Weights of a small GPT-style language model, trained from scratch on English Wikipedia.
Size: 12 layers, 3 heads of 64, vocabulary 8192.
Architecture: LayerNorm before each block, learned positions, biases, tied embeddings.
Training: a variant of SOAP for these matrices, 443M tokens, 3377 steps.
Each number is 128 + 24 x the weight over the matrix's rms, rounded and kept within 0 to 255. Layers, rows and columns count from 0. Numbers have three digits each.

# down: layer 9 MLP down (transposed), 896x224, rms 0.219, rows 735-895, columns 192-223
# up: layer 9 MLP up, 896x224, rms 0.208, rows 736-895, columns 192-223
down735:105120137120113116115123132155166171148105139138129132127103117120113133146149157117120166151146
up736:103143162137163139118095131102126091145155125074134124119141145073185130091115132145128107099125
down736:183113186129143109067108146096165099144145105125095148164158129176138165142102073162114146127128
up737:108114190102124099142121129118103092128150118132139121159140118143152135114165116168085161128125
down737:144162082127154122101146136091129121153133100126124100191164119123146087096144145139130106116128
up738:101148145117122153134099132081183140137134150083102154115116093117125122091093165116065117079169
down738:203152155116108128126090126149149128161167100147166134106110124136133160111111092175106133146175
up739:105136100105173153120083149109143117089137156148122144088110165132121127129107131105149131107153
down739:091150112163117121149131170094132104126133145141151076134084157093156151146083118136135136110101
up740:144135155113089121109117114110126152134129085105109115099095116114146123112102103160118156170117
down740:154101102107141163150141143115126079093083098121152142153134123159155121141167124137119072095095
up741:124104139132149221093135127070110145097138114130119129114144126114137095111135102123140132126155
down741:113110125110139128098128086081092152129130117144129102120126169156120149127133131149120135124099
up742:109077138130111151104140132085140155128147131104121143133143147122110151131121117144139069082126
down742:130129128096109137165129104102156128118120139137135094113109127103086143120144151096156085149114
up743:131133122142131161156138137128128152134138142135112118159093134152124165140156100130120099141082
down743:136140132157167133114095158153116167142113115136111148126164112123193106153099136119123127127183
up744:129133152133100106112131128098118097114174147100116130152112111145110139132143121127117149154119
down744:144126110125093117088081109105086092107115155211198138121118173141110105117150136098104149127125
up745:133179092107178150116073124146115101095096122130129113148129134120160118089118158120143127167172
down745:099156132159125160169142087159117132075122205110134098128162146121123138147079097120136133108106
up746:113119118174184132158097124076128152149170158085147107133075124116103126125146139116092090102130
down746:168168144156103150167148095113159131122156123089115146156134163170092120122152131105127117106129
up747:133134139124126151111115144116133133113152113166116126150094126106099138132128186139146123123074
down747:055145131135166168134086112141116129149114155113150123125103133141121152126110158122140128094142
up748:119102139112133163128077098095108107171185093150139110113136121106113130109165149113122148114093
down748:138139116103111126129116064120165141127093130149117116135125159133123121116100126143152145111137
up749:110106164095152170126100143131121135136167125126066109114140105114163114162127185124138138132089
down749:074175142101087083116133135108139119143156130153122166145156170094135092110146094173128119124118
up750:100075140157165112120170139141160120135156124132125141114095087125133108124109140175166149125100
down750:127111081146142140128150152137135127081159123092154130140166138108163146119163078140148090146153
up751:156161114146135141155151112082112103145114128111134113109107118136105130149165116131117134081142
down751:123110125084163132102146089125132153103131056158145151134166131162139108124119156090126102138115
up752:147117154147112129109115145087118092158136115102131131120135080161149127123105172121158125103141
down752:127119117101163084100108143123126107119109100151110134115143147135110137138148134147096142100142
up753:138117151122098138177155122133096180155128154103135081118137080147175136132179119147127153138111
down753:114159162171142105184123128099135135153135057109095142113111128195118122061133062102160140092146
up754:164109098139151097145140100116136132112176157103106111135155158135115117118157097148121163129124
down754:143144098117173124131094118160105153138147138138147102110129147139130103114123137130115141118134
up755:134114172132129147094097149103105114109131094129159104125089129109165109153120148128135165134115
down755:083110096124173159130160137123145150117156117121088102133123097120159139134157119109177123136105
up756:152146159145089151136074139193136094100110135139143120111106120119156109097121103117100134133161
down756:145097122172090139085125097100115126108086138138136127150135144125131171129156107106148116157123
up757:135106108080103121094131141093131120117122172176122111164086139151155150165152126077118149128114
down757:137113118110131128098126140162133143104120130085111106143164148128129112101108156139137156097131
up758:104116158124141116114155120109127134138124124140181126113108141139114149129143144110124138145183
down758:151158134082113114104147137110087165088134152186183144160125144134110086118130129124123111118130
up759:112116117112107092093130065129102127153085155115137152102121141151090144122144137157079150125155
down759:110110103086128151126119071103154131124133140148103112106126118111135116125125124153154138126114
up760:186131106122130127123123129130127167142094108137112137102132115130137106134079124178111102142154
down760:073172098152125145146126137146098100118155126121147114125110145061140101136148140109118132124113
up761:102143134173160125105174146118162037141132126096116080093142127118159101148125153104074184147145
down761:110137182114123149126132138151094151171100190124126127130131159148103176179090147135111121136159
up762:163167122152113080135134113098096121140109121128097101115161148167081122137153102162113114094137
down762:114128128118152107112125104122146119138138106128169162154108100133141119156092138119118148156130
up763:142124177104123106115156151134048144152102112121142119151114122071125088146090127142145131092148
down763:148125122124154119136124118165134117112139070109136147160138138121143099137131083102144109127117
up764:127121175112163105162097104153092135165108148115114133129116147103161160183114142130131153137135
down764:094112101104131121151127146138100202137132159097106094137107158095104130168098124117164127156151
up765:142131119107125107105117118132132153118132133105117153088099108122133158133118134134116128148178
down765:146108121149114136146117113112150123123133171123149123144113111137148118119116097108145098130138
up766:137140060119098133133144116108088112122131104100164179095097124124131164123133104110136120097144
down766:130155170126142126126103167137124116115144143131114108142121117123136088101148078108087116111153
up767:133129113136129151137041154150117107102170123114126131139120110144140131104147167132128142156115
down767:109138123123156077135194128108161100131166114117095136130126109123139136128113156134140140118165
up768:130141118145164089167122155144151132123135147090116143135132135125141131086139209125158135149132
down768:096084092146111147140121157146130143135160095078125128113135178161109142153166114155092132150153
up769:133144130184114103148115148089104116119157137122108151122171109105158156170128129145153126104169
down769:154141129120118078144113079142104112163089151135150150158125145127150143154070156094109095116135
up770:115125083157127134150112154100128164094121100083122109153120142121143158134124133107143151110076
down770:072140131078094125142151142116119126141124096123165166136121145123151152118097161155085140145119
up771:117134111118115122140143145114100126145110111132136109110161155105159135122122113130128112141119
down771:093136167140138127099133122131088188109165100157123119156108144129118099121098152144118139149138
up772:108111084135115122135141094092119155087134134134126163144119154093145166099139119123153151119125
down772:128129176157103089046128117121160161116160163130134103136114179104118076150109144153155117149114
up773:138175147117135155117188130087090131127110125142078105122088147153090151144123164150132118132119
down773:183138096148134155133119107143149153165114108119145143106152135143186099125123084149146109115108
up774:108136134134153142126131172169132150133118107131091144136102151178098141114141107134137113106124
down774:126135111117149100104123132114132146110115116116126144164127139097170128134110163135123143175101
up775:108133157162187119121191132108125102100132116117081132144127127108142134097113132101123127133134
down775:145121140115071098142132114114172123106108122136159148121150159123111137149102102127151122156115
up776:131080153131157182174130108147115115139105135130136076121159101132119110155126110118153129105110
down776:103107116129135110128079101155092131123133126106148117178105114143138160166120134099141172129128
up777:122139157170118127139122183086114110128107119110103130107119113096146144109134146124141061137164
down777:111127111104106119135128149159143100127174098165142136105126125155136113107166081150087157136132
up778:115129125117127112143129126120116085149146150151145142107116131093126107108154108136159139157125
down778:104119082149086148146087135126130173106116096140160142144160087125121123126140160074134132148162
up779:147120116170137117153102135161096167116182135112114184136134113116123141117120155159085146127109
down779:121121124155125118138144121108113176137094116118090118073170132126142120175151143122110111078110
up780:108117143116158200134146160135147089158122126110095100129100140162148104126123146129118130158126
down780:126125110133148142131166145140109096109106140179131113150163131170116133158145144144101113141167
up781:126093109109159112090132107122110161117155148132137068158150162117111176084149123125093165146139
down781:118157145153132132136098131143098141190131126142123139179130087129103140124172133140129117119129
up782:148142141095125098143159124142118100061145117122131125065139111130151122147134089145114178159103
down782:187157086133142152159111136155165080140167098092140154115175147154141139126151113120150166131107
up783:115102122097144101140144137129109092210158136171170117113157167143160145118121100148117112129106
down783:166139140125139169144135130112131163068143155095100127126133104134093104126116151129145156129136
up784:149118143102108125145167148114119095129127127116150085118102138145128156092112130120140140115157
down784:089117144103140147115161125140180129134142147125162117112150155125105159127141112127081124123139
up785:146144141109108122101077114096138132141125121116109086100130137114128106144094139131144081176089
down785:132139121100107156156140129164171104131095110135181189131092122126151139130139136192132165102175
up786:164137116142131087142125126146117140134127110167147153121149096107122166151136135147125141121156
down786:142159158158083163138115090149113177158162188123142126140110166087085043135118128184131132104140
up787:101110100163158129142131142111132134140119111129131163103096089130082110157098113098141161121153
down787:113118120111133124142111140130125151145084150131123124155160158100141144172144117148144159116140
up788:097143124134140147117139144101099136095103138103119140117131111148123153145134101093125104151154
down788:126159133151100137169130125118091107143107144152117133132120111172126108130149144106147097150146
up789:165113109139124144098099131175121146153132108129113160132196131089094139137109096119180159103127
down789:131143154112106146080130155076109109190124138152134131117136158118150172126091135136143085113143
up790:118163140073144154106169110105154149100155130132076080126142130120133127158110128112132118109111
down790:168153177128118110142102147173135128111128123114118114201100088128170113113137201099108112116125
up791:136096109142098115162108143118129140149121119162168165139165149105081145137107135144142109150134
down791:127136091145107161129158146126116102143163101098115132117115134182126129094128143098130089123132
up792:152074136127139134112110145097119162151107132108137136114148123116142119124153119120126173136135
down792:082148153113138106146121128118130107159130112195165133148154136121126133148132161088086097094129
up793:169163124130118131109129156142127172139116085086092148141117115105141140124098087102153140126138
down793:177098156113107109135141111101146139123117091151149113150121144136116097155171127103110074152125
up794:104129129122129170143164133083075117134140143106112173130105152116137087171112154130122079148097
down794:132159137186115127163122098133110098121130129155141129149139136155147151135124136126145207159167
up795:156101144159075129103158104119138139113141177119114099108130153129159144132116148159113154123100
down795:167102085107105088132133149155081096117166135108113112109140125158110152159126118175150143119118
up796:113154142168132121103090100161146098142125121122096120154142137134102178117109124177116102140126
down796:128152097117130109090153198147146121138115125125145155081129154137194149134141142131176133127133
up797:145176134095109146118154107121125131138127111148138154141127135073111168086157120131145097118128
down797:147128152090128118147122136169113130100100109143144171135147107117122100099116102143142099122133
up798:126117142150082099128092117148126136126101131159087146145152129090108141130144141136084128134148
down798:078175098125137107092121161112178151103112134119135154094125128116123151151141141153158125155138
up799:108177113113188170086140134161106164109128119130154117092142126144160131160131086126116168146139
down799:140156125121168139077126101152134133151149171148120074066164083090178129151127137111176100159125
up800:134146075124157144129131137178120176143138114154122101149138137113149151232098131115195146159157
down800:131114102118106135119122147127095116138104131138112137140149154153115140095124092109108132122127
up801:156112148123106104053148143126129133162115111157136148118137159088106150157131110111150149185158
down801:157139142134103103118102092101131155172144112079126162152096128135140095114097111082147161109143
up802:125161124155119141112080145133140119168125158150128128121121154131126101125158116137108087153181
down802:116086073141160116128131129136122094105088144144101124130183124136139142119091138121150141144132
up803:088126179130108139093111134121165176107062165102127149126140090144078129117149113130147159143102
down803:149143186103164103105103121154117130139100112134146143139119156129128068151130114141175121159152
up804:178144152140079137119102144084153104145119133086069184125125120146144125130133169166142086111155
down804:163138106141120119151138097139162111103095153105127110153142161129154098119134149124150101123131
up805:153137132121139109100079123112122143119139175079114120147122148155144136095164095094100121129117
down805:125123100165173135115164170118135102128165158131143119126124130080139162119123115098110152134127
up806:126128115105108122144141136121123095138125146105092071137140157130164136115153128133130094125142
down806:127127156169114125115112147121103111090143099174162154149105128169115085145144180126144102139107
up807:152099132190115159133146140099133153103115176196120153138132127145150126183115118143168126154093
down807:130162173141151126130142117124142162135134100184138141132134129150113128103110120129111125150170
up808:113120119141101128143186169144134125127132098123152142115146126124129128144097131182171132091137
down808:102119155151109099131143103151133094123140124144150120123143102099140136132147119096147127137157
up809:134128117165092137138095181126096106126155158102129130166095137115105131093101126125158127098114
down809:100126117145116158114133123159136152159125138122138113136112134133163121114160148107159108087133
up810:091126108126129127146117133116095150112094119135087142133155112143159149123148146106142131133083
down810:149128080139134171090122142114040099167127157123147145142162151154142096117112095180108173112080
up811:126155093140123134136162109105144121090149162140115137094129127136133106141131081119112126160100
down811:108116099130124133144105152113135127098134110156111158146152116155141110146104113123134160145139
up812:160113155089110112117139078110126134133129093096118140153080118127114105130136119169150117160109
down812:132119129141117113151113137120128166107147154053081108168145145091088129109149127116101136095140
up813:079186126132147143133110144136097149106169124096148117124135129128151149169166170135127141135155
down813:158107098163165154069138142129076136117164134109116156130155141154119136099161124116114129151109
up814:166112107116139116100098136125122093167092114174152149091147144134112093158139123184109114144196
down814:146140139162127138071099154110096176126150103139149101138123151151098128127107158111097140086083
up815:090184125140164159117123125089117098152113095122102111158123102078101134133148129074168101150143
down815:138137128111120085125115137114129125100095124146157159152097097131159101133123097122142096140119
up816:129112134154146093119138122137137152128143131140148115125116160135093120194127160173145130140106
down816:156136144101145069125113120177111131102123156168143109175135098124150136095130121131117138107140
up817:121149121079133165133142139144108192126092112141142164143155169077108131102134080103136110152121
down817:138097158135121136113135115109143141153165164108083112128147114159069130194125121102155134110126
up818:151102130145139125126103102095148119146142134095146123111106111130134138086090164101115134162157
down818:121131161138137133154149124080166119164135131131127142162139138155113083088151141082121121107153
up819:169144110180130140151115143117129127105153153097113161120111092155128164141117135119104142098142
down819:119110152115135128113169108182146152110116125112126134140148133167136104123098117141132139107097
up820:182125125106119116157148118142108147158127160159109146123141116106104144121131128144144141117100
down820:105119100138143136129136143159137137113156154146129140120156131089128125103172123138119121104099
up821:144089128153096145128122100092097148142105151096141133133117101118152097140157095139140152119099
down821:117121119127153175143115144130108104129103128148111127125136105158108112120124140122161137175125
up822:134106136124204115142102140145155150116105131111134150114134075107168129087132156109125104104148
down822:131124096147106120105090097147096118085143169154169103116134095161137123104141148123090119087189
up823:093079116134115195128142147087079089153147159107169131127118138125164195157149110138125123123178
down823:189165125145088139162100099119153119188095118103152114153080134165127139164145096148102102112115
up824:177099151144139111106120095093129158121142119127128146143120131094132140093111138114114125122136
down824:126137116119146131139100161166123107137064117140140113144139127154148110144125156122136138099115
up825:116119160148118138106151071147151159090131127145117147127115084149111119139083116161134128115133
down825:126094125132154159156200150143139137143121150152136103136148170147122146142103124134120115115123
up826:107116089102139179111108117112150135149082104107134142178072118099115122135116156168105106140123
down826:122125089137096119124110132097121125110118105093146136143134097138174162074141132145139135143163
up827:128134095110135123134099130107139121115137145098145100122140099131150131109087118181092135120117
down827:150148166107152126154130169096151163151115098166116163099145153122161124121108124143107138120145
up828:144081111126118108107085146129096139124120157121105113145134105162117132143134133150087121105103
down828:151185120140149127115138110142073136139138105109122113151141125125130100131168153101138079172088
up829:156179139092146093135138105149141117158125097167101127150126126115139129108103174109147140153105
down829:128165179116146164141127110132151129167137114141153087110166153111112165126154098110101118101130
up830:103144158130122100168136134109115168101119121134140118131127152148164133116137115120173092115121
down830:136158097112136175140106160145136176140111087090119093112166131143124106154110125140124141134121
up831:103127142151154118137124128106110108146133142145178136142148141135106117114134147118157125139139
down831:101130146109157111116152143109150105143131098109137154163113160151113102119121128126164186156128
up832:097133115155154138102128151096126118084105131151145152143116118057123108162126100148124124176140
down832:087116076127145093089124091139126114089122152135131122146117090131135089077122124161188116184152
up833:123121132112138091140082156106146135085117137097080118144117113104134133105166114109129141120151
down833:104152130130140086140125128161131118161101136134085146143142148072196163134113141155115127119111
up834:132147085106112140091099135142150090122144089156167124152133064190099114149133113139131134097105
down834:176156140148098162168133148095125085121173118098127155119161077150104117155102087147081080107085
up835:121179157104138139156123121149104135128114119128125140124130076125141147155187105096150141104128
down835:165101142135133129128140133132123139104158139129104133096145169112133116131124142175139131136110
up836:150131075092120156107115115116109141131171140054141113148159133109167135148137096106110126133137
down836:168107073124101137114147166118141113118153068118141118143116128118121172151104122134139101119155
up837:139110140105148114142105076133135140128105159080150143144106143129113120118156108130131138127136
down837:126138150148130151109168124129111140117146117132099120129142116104151148133102147162106066117116
up838:166175123118149095101117088107115128163167109139135130110137162133133152129095124144125099122115
down838:101117136120145183151142159126151156157088110110125120155132133089111113131123129152126153111122
up839:177184132162145124137101118115122149115100113127103114160132124149099120143160177137125131127135
down839:127123178153161087155153110150175153143105108152114140121100141115138113105125128124138124092121
up840:124098142099084116135085104130163082135120129088130099115194085110088108123089152120115130127134
down840:142118088145105124128094127136148113097125153100088141090102104122097127134154156085123150155141
up841:155117114094109155124129103148120116117115170088180095121149138138125118135129105124116123139134
down841:104157134115111123119139117144119144140082112143124144121118144098134129094138133131119118114119
up842:125109118152111121116124124087123129118148121135116116117111087105122105134182128148121140168133
down842:094109150119131099153139131112140126082111164080109132171125080160111118135112156114105105139109
up843:129134122160128160112109111135150169170145137113105166107137115101141099158138096156122129100113
down843:110109143138142113141108128087138181161129158133115137125153110121158087113149111106100094116139
up844:125156169097140086134113148108087095136147118134139124139134148124184128153140114115139154138112
down844:124112131127106193165138108110144118142136159135094144087132108140111152151125121149172120131103
up845:117118143123137152116106139095129148111149118141120158145086136085127083144139143113110162127113
down845:137138159140109145132124151139136127156131135104182108129150107140140156111151127099134118132142
up846:149130148119138130147085106133146114147067092094136115138156085112194143094129089103161095155116
down846:094119145135159116159118118106111105135143170109107101106109155155114137138150130120118162138104
up847:123124160144095085166139156142094136117117129188119121110113119099123101151136144111116169118165
down847:098116138087145108132144134097094119104153073115131138130148127124111147128106141148184130133112
up848:104116119128091130175124111143103113163113146140084094097116120135145115116171126144138123089164
down848:126091118136100111158123131137136123099098136137122139129089111120144154113148111117128102115150
up849:166097229170075099139121161159141112185125109134096139184115145066117146159110113135137113106146
down849:090066185147122110117114093175098144148128101121097143142146117153093116140141098118163093107117
up850:145134130105162122164137100125140155133142141103155122093151156110160134102137169143135137129089
down850:158130130132122137133151147134149151115140114097135159129124173154103109143120117111142164128109
up851:138081106126128172103209137091059143139116158119147120133130155152135134143147131132127129067136
down851:087135124122146054154094108141145116121164142126131113115167131138121145163128140113124103174116
up852:108145132117119137136091095130131115120107126101115143119087133101136122195148126122117128113136
down852:119104098142109129124115121123119091128111146136152121153100092152126111126150157122141160094120
up853:077133090115145070134156138078078100147127146133164165143166115141153095119136116121076119137118
down853:105174123107146130147143128164138097153113139147150146114098138137136112100116137137124118124139
up854:101120146146137141134099109138108131110122151131111122131158138110107145116149120131127150173136
down854:124126137129096133119167071172125130106130124121099157142152118131101105149123100117152136115107
up855:093132119128117124116084136139108118139117142108088121098129126142088123169127117143100144162137
down855:126145121159103123108077122146156133127137111120136121127124156113138095165156095160146111137155
up856:142081147136112142130070106156080111081144124130110142111110104138164118143127106118145135131132
down856:138140108111131050130134119091141070120112141151124112114138134145134080128113136146118135134111
up857:115156109138100145134126160123138109098128097100163069151158137117074138144109150112113090166148
down857:128126139154196140128099132110095122162117138109075147142105146136113119137123132097129102132129
up858:126103140106098142109084136180172119128135144109087147108164116114085104118114122149167103132125
down858:069122083139134128124068112134113137104138082120160154144113143135146084126161161105123096140154
up859:153154101139113088132101152128172126106075071114118083131171111100106104085111132164139123114121
down859:129075117141180098156137128110077096132128150138130131124139122132110130174162119140123116180132
up860:142116142097100127138150125146073118140126116094185148133114133127094146092116114123105070157148
down860:121129117118114119125126114107156141141133080147048141133117114169143127140121142112151121121127
up861:110152184097127108151127148134127148171120140130082124129114096107112120092134172134104094142171
down861:148101130117105126114166094148132122115144127180175124145131133121113163139132110113130149155130
up862:128127110137089109103098107135100116165110138101125125158138160126151145140161108134167142111110
down862:156142090136115143096134150147122103140109102143134098119112107128150112125138159111121144098127
up863:151103118144094105106157131122145135094134142154122146098166105150120097114137169095133138130169
down863:102110140132158137103134140130143100117136127120116103152104134150130107120117140178153156109119
up864:146148103109137119077117148089134150100135160149133104138146150137109100140114129140131119097149
down864:091131133112132107120151117119158150145134106169108154119150106131108154133098128133146153096128
up865:156119144136174109148127116087133107146114108121101086131146136186132154134127132105104117126169
down865:144143105107142147148164119116100122128146127130104089108104152122095128144110159174118105156148
up866:161164156073120152095112088072136155184119155143138147134159173089159156117114154126091133102115
down866:115185182163162102074106099144152131164150117132098135091116093121119143130133113113107127144124
up867:141089126134144132107098088144122134173149119127106107159135154134110142105116132118142121133098
down867:128138114122100120152164133138170133117100144129146144138138139115126103155137122117104153128167
up868:121098175170138103131118140157135128133084118181146128104127111113107149132143149137134094097106
down868:122132118152144098124153138108165098130153115128095117133125132159150149148093144140127116093132
up869:123147124130131109117135143136139113132143140132117109121125136142102111140143107152076159133090
down869:144091134139165106125090125140138134108113126137139141120135109107119119113143156098168116126095
up870:103127140124113135111145139112133167130115138131128174154117146080144135127127126100137094139087
down870:093131124120123123129100153079075131156096102136144140154118132126148126100102118146120115107146
up871:145129085104091163135137134114089117114150104178113123141131132120127130125113131142173158121122
down871:123147103179115113122109145129138141146115130114103168122159132111129098105137117134117111127091
up872:112159160161099116120143120093112158138146159096086109144120170128160134118125150100125131108114
down872:125138127118146150137142107142096174151115139135154141079087150091143087121114119163110085125123
up873:122130136134136125153094144114104139135134134128115134149147125127120137120135148114108147121166
down873:134114113143161115182105109104117116119082142137140134143153109125131143103115148139137146154093
up874:114146109152140144152149096124120130138106125135154138159142086106151074117119136136148099133152
down874:154149167086087119186080118134143142138131145115143119124165118108147071083140119102150110132089
up875:139139130107085155125129137121137091116110164169160107107119174166160157115079140172132110136164
down875:122139126144117130140118135105172074129142140153117090142119129130117157157124075127108148103102
up876:144111130130121100121096135148129168122108125109118132155165122128123160114141148121123138117141
down876:147163137152146128123107130142126141126150137142134133130134133125147130122124140149094104139137
up877:097136125152139109061072124154145092140104157118110123123101124141116095216143110160113101119122
down877:108142147146115112098112147141166126163129103080156138096107167136152112163146072136122119119144
up878:108160126151111093126156172096199127176142138127099143137064120159162139087132173134125122126125
down878:141144093182103146125114123143142113096086174100128165121119157111148091113157148156141145130108
up879:152160115149100128140124127093105159109145130086080132157160137109134140113155140115129086090117
down879:120147136136135124160173146114138115121101116137129141128106142109130098128147104164169143151132
up880:150119160169099133128134161129154160130121157103098131162112160140186147150194148135094120086160
down880:089134126101133136152095125113133162130140129153129143094138113142128084132116153159129107113109
up881:128106096148113090151159155155125098174166140117147128170161092096140175134134125176196116153145
down881:126121158163186138150132126144142137136135138128114121115179120115106126151160133114180100101069
up882:120146110120112124113133099171088114116097108075143098123135072129150105138130118150123140107198
down882:166170115093140114094156124131145085136101142145106111123143158129143135149103134142145139142171
up883:098107147078110100141150141146146129116155097080143164166150107123109150134127106104116103128144
down883:129124196126089115144144166159148109165141153157130152140117096167125165155125113147111171151125
up884:153144137114097128150119131101147117109117160125112121144141129109136136117131102120101119125134
down884:128132106115147105111166133142191119129164102145123132133106148117141153136100120189128131132102
up885:106121114146118117112135138099137127157149114168133139164147090142071143131119139139171117161113
down885:162112103105148089087108125106135099107117150149123144158126108104124153152145146139158129129127
up886:157154142092107118106130128130120119121146115169122123109116123105150115155149148102129118163152
down886:119128124149157131143103112128118092146146129150115135145148138137138122121131146152134155141113
up887:168136131129125151125122153152112117153112098084147161130147144131139161095113131139119126125123
down887:109136097146109099137112160149144163122117135147092152146170143151115147127122115152126125118102
up888:125121127107098165157116116123148133126160142112173118114120134099137121151151101126133134146145
down888:106107160131111127125118147153146127114125092149133148139158154132169147126125114080078128090169
up889:112134119122122130096158151157136156160153090157124143098147129120138127122094089177122114090146
down889:159138140150156088138115096103124132132138097138138168128139150123151121135159101146151118152124
up890:171083124105089136114174132140125125157120150083140093069117114097143111103119169134141132090131
down890:152129141116151137112118141082116203168147152083128121114134152125145124155078112130132064117160
up891:141128168123085127184119192141130111154146136124088135117148145107094149120149128126125110095168
down891:130124129146109128151139122117120094129126080115124106112132139171163140081086147116104112178178
up892:125169150117123126140179121116134146122132114135116150121116152080133145108148109114129149102136
down892:139130146123147131172134110124175115150074152122160187129131094104104126147124171126126135104096
up893:140115126158119127119124136158133151112156122134108135136150143129141149150082120113152121125151
down893:119120135117123167110120159123163164133145163136128126137123133128122150132111125108101126138163
up894:172111093149145129111131112076131147097109133180141109145128112165119116170152104150158127135091
down894:115174158096103128104115148158154134143136098122153143147096170093156122100125098104105132114153
up895:138129141176107120100130143138146114115166131101170141124170122097135137129108112108099118119171
down895:167134169145121101097153117142135097119169125096146108087176134116149107124139146127145115152117